config.toml
n_layer = 11
d_model = 128
n_head = 2
n_kv_head = 2
head_dim = 64
d_mlp = 320
vocab_size = 2048
activation = "swiglu"
norm = "layernorm"
norm_place = "pre"
norm_eps = 1e-05
positions = "learned"
qk_norm = false
attn_scale = 0.125
bias = "all"
tie_embeddings = true
parallel_block = false
init = "trunc"
init_std_qkv = 0.0269
init_std_o = 0.0269
init_std_up = 0.0269
init_std_down = 0.0269
optimizer = "soap_variant"
lr = 0.00574
lr_mult_up = 1.29
beta1 = 0.95
beta2 = 0.95
lr_head = 0.00673
grad_clip = 1.0
warmup_steps = 200
schedule = "wsd"
decay_fraction = 0.707
decay_shape = "linear"
final_lr_fraction = 0.0
batch_tokens = [16384, 32768, 49152]
seq_len = 256
doc_mask = true
train_tokens = 148800000
steps = 4725
dataset = "wikipedia_en"
Each number is 128 + 24 x the weight over its row's rms, rounded and kept within 0 to 255. Layers, rows and columns count from 0. Numbers have three digits each. The size before them is the row's rms in percent of the matrix's.

# down: layer 6 MLP down (transposed), 320x128, rms 0.195, rows 259-275, columns 0-127
# gate: layer 6 MLP gate, 320x128, rms 0.279, rows 260-275, columns 0-127
# up: layer 6 MLP up, 320x128, rms 0.256, rows 260-275, columns 0-127
down259 097:111121116116156115128130081163140101143134164107160133123156142143109135099107144095124118137125128128096110065102138136100174136110136074132126154114102103096102145109121111112146082125148134124114112130147139146128124163140103174170110093120118106087096102101119162157109156124120139172139141087146116183153141127061165087122146127166116119131119114122102164121107152139166128112129
gate260 108:109105131103145123125112107167103129154093161099126139118161115118123146110161145177136144130168112149107128098107165136119087141146104077135129078125132188147138127078105136154128086101123136149128148096130147169131133162127084121186126132143171144095092106172139099116138088125167125155133115101102145109104099130129116155136116138115100124121093137094153124156105154122127150104110
up260 101:124100142105089102124126128113132148077111124135134140134124143114129092157119150140138162132111107091102146113091125098173112162134163158145119110088146122155143104117135121133116101129137086115136122127130153155116102102114122116098105163104160140140153151097119107153128141205121147118124087169113148127145113162095135114140143132125162159149112063100079130160125094110144154148064
down260 088:147133122100184153106113124168161117147148182152149135114159133139157188166145147166131149113150124139123138085100085147124137119141142126140118124150146139119138143146138117170127153121147148130134135119163138141148161129181185093169159129116110118122155124139110166139129166150132166168082116141110151075156102132135146153128122127125115129122097094121107155120132069091112115149130
gate261 090:161104143165129139085104140079082153121141130144108130122112134116145152209127091133122082124150178091179127108118096163127111118089120129147127136115116116144109131145134153140155109128125113100121123139095118151132171130127103105130111108120171140159123131167154111136121123137098188150148137115112103184111158151102118112133133153106180113161094107099144113112123162115119116143137
up261 093:179125139111141162127171147120158165118121075140158147184091141142103145147096127121090088138186131146154151152119095126118134116110152127165117124110163131121139146143119113110080136176148100125134131117133111163099114158108159126103146103083145126168149157108145072152112111138117119121138154168117130096144134089154134144129101131131118157115124132160085092137101136100153143119130
down261 092:065145111154098143124177115174095185102123125149128156176172132107132158121166108161139086124128122087111095097115119149126137156134134148142120141107131139135152116155128134101143132097104177126137121107069146147146096142152112110118125114176122130140098137125135151119066089121137135097120130158123138111112143142125169143104176148151144138110118096135167121146156158129131136153136
gate262 098:116149187112147088101117103162128107163125081124116126123157127160130120133148102142115124149129092083138139107105148104165134115108135158137155139122162143172120103112136127082123109127129068148148123149120133136122152111167166128115182135171107140159124129118095160131122118123124072111073115141141147127108174147158101099101125103169148116135130142147122163095128167131093122126107
up262 100:118105133118115135121130162110095139090142175174160109146132153146189140093087123119131166100126146134140137128162129167113123104140135100152119110106154128139155119134163134171113120139155083098135123088105120111123132149133118120141102147147122127095120078124082098132114144134163096116161165125090115134151153150138153153087135172128110129085075086106130145143162134147120125092097
down262 105:157181116152174112112148179115124136071163122135139135101150138114112119077105088103158147088128114137132111150114151115123148184110080125129117098159161132154097097136118150111129106143121111107086127129156135134098082100152120109126115153133123096128119109137119124140158167131080130072151113123107103095103134113134131137144128143145152123098122083099125130110105133096108085151098
gate263 099:144148138104102165132113153095122144163133115138116151134142169108087163115122173105131175094099137160146163130099113088147090141108133126110089110113157162113129107118096170123114134109079161117102110110129139130122105152114153133102106133129160131110135132182140107112132130133141185144132179131141107138187112118115117167124076155131140157121101104089136183113140128136103121126120
up263 099:130159119139168115144128131097122117114143117114076144132139134104115162124112146168111178083074121132129140130104144102091135140126096132164128127110126144109128109114155156102132104129125159088123147135131131150110109140121110120150142136150108135153113093103126070096128130154103095139149167087149155127123141134168052151132157132174182167107123120098178096131162146116151135130134
down263 100:115169167171137172119106159107143121150133162136125122091133136141094121132100129087122145096136164127143169118084121125117133078147157086126134101128137158176138118110115142110135167065098143101088147145144153158107111122159137117147121109153154097162128120081129109124096123133167128128138124165119093131122101081166090159128114137161126135118109131126126162115105140127094136142089
gate264 097:171109167130091112172138130145161130106142152132105140127134117132121124145128125156132095109114126129124169114139099138140110151110083142078108124127115089101164094118141149146128138130085121104097111176133131117141080174122167133105129140145083130129133151104090101134126129121113099129108057125147143154100080145145078188155118100112143168147109144131160121103123129126113151096144
up264 104:152153126128104125148128129098105172139147080169172151160137112125137148135060102097121134123127130163149120119191154155070147141166137109092113107124131095113133129162139090144147110111127163143114144136128142121111168145136145076122112111153124122130118130109163123157118153124118138134107129126144152203108114161119171130098129127153120083115122107156146096154118143135092122100147
down264 096:078103126098105132142143138115145098109144072165168168127140142132103134123127121167068113108150127129130143112096134093145140123116153133175138177111131158122112137110095117174144106127128121159137117138158133195139156125104103153115122083111145122132146136131134157114133155160134194147176149135104094142153137159135159131153117115099139089141129136113099171112124102157107123145121
gate265 112:074155130149098100134133134126156132135099140136102120114140127108132157104178144125108131119127131101115146107100127173077109140145145182103112081137159128126140138112133116153146124128132126139139134128122138155212126165172120110128132151114149116147098103109110060061152155149094155138113110156153068121113110127156123123162148125136121145105129145129101128122101150138121152170118
up265 111:128128140110131158123158125134126134145146133129147118129072109108117140096136095111110143128150158132118113114133119097136129102117125125141123147117106123092128116082098135111120106153180116145173092164155106136109184088135142120123136100156127120147093128115074217162180097123142114110147098176112124099163128143103161174131139175146131095147142120131114103137127138115160144112153
down265 106:153155098132153076110126152094120107119117129121158135095140174085156115132097108109096144142096135110123105133121134128142134103103119132090123084101124091137130101134136166103168169148152056135131096123122137089126093158144157118145106159153099125142146128123098102107139157091103115110134128151157137115143141088126136171073152110113098153123113124128120107113120147133124060115147
gate266 105:151130102112158125091099152079115112129177160160152111134119113105088170100137125140116111121148204131168145097121131121140092137161125169130121150143150162121125131153130093124104133123149121105093135110083150102095089126108141122108138103128160099164112100113122139121106095120107146101080132104108108099088130138120125151141119124166136146160119178103160129172116171129130136137127
up266 097:101151121118154165149136158100142142124149146154089111169100147120097160136124126151130158115142147092117120185142102119133145120144129140130142084085145159163117114157126161140105153100128113122130104146142148148145139116066108167087146079107179147110113171148156119090113073141110169132104131132146122127094094175129130135118130135135146102129136131167149131096120121152121131164169
down266 103:167142096099153154114145112137143060141127123108141097179117156176130099117122129108141124161140156086116127098131102144120099119138090159162137156099157109124122171152155076109121111102177135153107134139090178121104141115151143111127089141124134102159115106105168139096131129114141120139076101136094111138130144158138147118092142116130153144135134128125163114143103190125116124138140
gate267 090:117165132144107095093149174136119141119125120114128127193154116097137108154148121147109113149150140133145124115121136093121123168167123145107152145159069106120156134095127126105100110105141121186144131122153138168116171124167145153145110120147109154151188118116109093147144135136149112115112083118119123126117130105104106152127087100165131095142134169142134119147116136165100107199132
up267 103:145131142120121118119150078118108081082083143200105137104131162120144089175176156125137136129125102125124147149136168104128128112137151151117110129138124111147156118117108166099145095097103135128147131144127085155161133123137092145107143091151107112106125113070156135152098135096131107113149133103135119106132108151141114118089091095111158118147176122118087087142145121116094103106142
down267 099:111154136133147137154155146134163117147113120114132130126110112138107096103130157131096134130112127115142112151144135127059140112147132136129117112172118154113098088134123145116115074140175130132119129141132129149091120075159115129148134099160112108098125099156204153126169097115066130151102118125089166118148141117118117131134126053122128150129175120078159137128094123112127137109100
gate268 095:110151132079154144129117138110116109149154116154124122124136143117131119084134155133110161133127110121178103135185063121092080110116102105109113132136136168146105176122139124124100141117138126110159117107137134123083164142134095175129120132123142144125127136170119161166169132136115124158120151148071138148109117141151130087169081123111129122130105162123107177143116159108104154080133
up268 100:102176157103154133118148110138166094156134097112115147103186117153112128116123100113123146109127155124154093151172096143171141134082124099104175119133132132136089139104145156131076119118176116125093137111146155167136122141115109098109136091116194118104154121151090108148170114160176123145098140103100116128107143138113131153131120160154115132125124165160130128132124119103113151121149
down268 101:128111130135121157124111125119127151168103120136105124121154141115106123106118154113137136133089060174129166101172188118154106148145121115124107160108125173141174091115162106126129142110143109115117151127091128084171134100129060143138137108131103100135119116110118088114131073127125135110157159129149144148141121112063127157117143086132089123112119131101118093119129104118140102152153
gate269 102:129109150145120147124139099140157072140110164106120149134137100093159110141160118110108159098137173091176087125151171122111128134120161152089110154120088140131123180132129120131140154087162099110124113146120122140147138149108173122146160104093136081154131105150139151160161096121126116116135088186121155106143116140138158130126186146120120095124119132140149150132117119145112079143105
up269 099:115141097102145158103130113116124112111076128186098137142124087090148101096099122104143091096161166118128119125161115142125150122164133121123095146124144143126114135104090107138167139166134176127111132111090192120138127142117154141118099121130124096147141088160145113163130139150128139130158127083116130111113120092131083143153157126135168161113129050102119137109120117150132136111160
down269 105:141079120140145128117140159138100133095118158101169117083154097128134104139121148145109096152135143141115154176093116156149091087151096085116119109114132157119149127113117133112157129128122145118153091131128139137130138199126091113136134112115135178150127160165141118081140139151138126129101127109118099121100168127152079122094102181120149085119101093145147124135143085116099162112113
gate270 099:133105098108138137126178145164124134116141155118123147147163137077136116130123138116137137098141116135111126088146130094070090106106133119142140108132151142148093181109145146137115125154138154145120110123106111126127097172077142119172129145145140104139093127118106185156131116127083146143155119092141116146185100151112107136119134164130128109125112122183095158163180166087130138118153
up270 095:095089125143100102102174135157105136128111138116175136159132111131114090145108156133130136135138151096137133141093132126124157166155121171114142103131148115104128108148142159108166128129168129144109135168163128141113141127185062086087111137119110146092163125121127096134113129149156093121109126111135134093118140140113093150128176115118128122164137057100096170163098136132136131116142
down270 098:179124108212162147158155127148153130144122142106164154164117122140115133120136116124101134109165116149107163087126094157131124145132158131158103129134129134133109131138118094156136111086093141102158132132098168136119058102140134099119082139097102111109159111161134145159130160119082081100140117158157121134126136128094153123116107132163124134145119148109118113124131154181113143144140
gate271 087:140121147144159139101136150117159108068136158132121127141140129127106180141183131141130128118118133089161177148106120107135086118119110138146185135150143108113120086138130122172088108130105148122137132145117170133101115148140089105137081123093139156120139106138116127125165109139143150126092117125116138128131140123102140103048142072142158085133146096134160120085146111112150089134129
up271 093:131119151177078092108104137124110136089109165144126135139154132156127096109158183121104122146151091124121136098129090125105105149118158123125126150136110110111132086154139105116146154083110075117151134145113160105171105101143134132124121126112174096100119133134132153105073138103117099102139131167149143146130180077114136138130095164133140140107181085085141132119120151126132135129134
down271 105:148131093152083124115135095123115121123112137142157174093133123179120148163127113120104087153139122151068149096136145127120139078070141190092160108129170135178156148142139117151148156126125129123106107139112103113167124122092134145118123125144103182120055102104148132149106103103099138145127149124099120122100108125117147118123138126104159120114133122134100149145117131119088148113112
gate272 105:111129128173106128129110105137130116102136138094105137107131106121117161137130139126139097085094081119156131144151159165161133108149130117125106115115143136108143146131150122122150144161143132096119144101123116134111141112133158134134170144149156064107145139131094100154126145123156160097140116216184107096127136129148117131175104147116164135049154095101130143116125101150128123163105
up272 108:098145137102099093148149079108142158102143142081129132117162101152111164133153128162141140136158155100139120172108129109105151131146123163126104131127153100134140185112114097144112120215144151126147146124120165139120118132165114055100134154136121128171116144092132089125142126127116085107135121129117135083175103123135125116148133140140115118103112128136132154106129113163142102164152
down272 105:081127142132159105139115112176157152147160126147104100153110142099137139123107163131133172097120161091145108124095134123159154143113155071121158109140141180138085132109154075134136168111113114155140160123154133112143138119137163073161151129137114082136122149109132128121191133149128122150142078131126113158121128108137155129161106121166110124120143101140109115097119127125122170120084
gate273 114:161131176148125117105108167156090140113122165078129127081104133165111101161136102144162116126119129114110169160083183117135138148145128101094138141117141111159109138127152144141119096130116107147099065138115104099122143141196120091135131128139140138122145116092150140151129107178116127112096121147144092139137126159148096129113130107134132071087140112110158125103138146148116093138142
up273 099:142101110134109131107134103090144152127130124149133150128125132108122141167101159114112150147146109121096063129140101118128146132161111103152117156140126167122086149130133130104146152129087099094133110121071080156111172113072091146147108117172114122134144156141122126120104098166131150085085136114111126122130160123120148157175165164152162119126157129095111092142129122146179116133100
down273 107:106122104162125123141147139150158107107087124126096121145121111143128151098159095108073108102134165122128118133120122163082093158130125130153100079117096136168144117124121120164106079126112139114148136111095149164121129164121135121089116141132110183111091087142149147089122162111150154153113128111099082116161141104161109124128137134089124145126167155112154089125121095104081135092128
gate274 096:180131168137135110086117132088118185118111117100126146186138120104155138152142156139136122146101108105145105151119131145135120114093116148156145153133125130097145133172132131124144117110135119155117141095107119139111145165149137096148169110109187156116079139140161103127167159123099140118102157138087158091133121141092122153164095102126163148093156140115164131120122136103132167093157
up274 097:141146198145100173132104129097151157112119132132118138125205141125089130128140134096117101163139147149157103118123165089125123119102088106123133148122139117133135087122143138103127127162155127135126154147095122136120113105129128093122112131094144149105167154144137147088163149115119140103131137178162108092115146091048114168104110180114118138136145109135127078131123134141125126132142
down274 093:149118167179165118129131140108133121068169148137131151108119126127135143123122125142121171096134125118154076116100130108120158142107114137081089103144105146123132077128150137131124106121135120119185109154148137146155157134154114121146120135110092140104105089116147158112104122173136114173127125144097156136112107084131128093163083135115141189117145119120148126092120111173071138131142
gate275 097:109075135131089080091121135142103143149096090073135112127171139167163113108139131121116138148179152112143131170159139105176116134130112147119158120139121113165144122085082123138118176115135110087137136118130091139117131114147158126145142104111147067121123149140129129132129140133134150093111169144146163139143189151150137129169162141165119111136123109107158144114095121137096130136105
up275 093:107113145132113118087151084126126165110142121122106146121091139133142201171165103088158105135093116137130130158103132192129136091105093117140125135136092110083100151126117150107118139115150155139095104123105125154135088124124129144122156129145155132116091125117125138092111124112141082149145136158153102138090150174088124135111153166121142118121117163082116164129159120140141082133151
down275 101:137137112128108137121138139121139113122133131183116133127107085097140142116132153138116112138124107106112151129103149073137131173147138122110114153136142101150154082098086141183123118081122102116078131125129119134095139101090167146167141111079134130164155119141160114144158144127131151110105155131127180119126151142136148129072133064094158101153124127125147122113128085158175166128137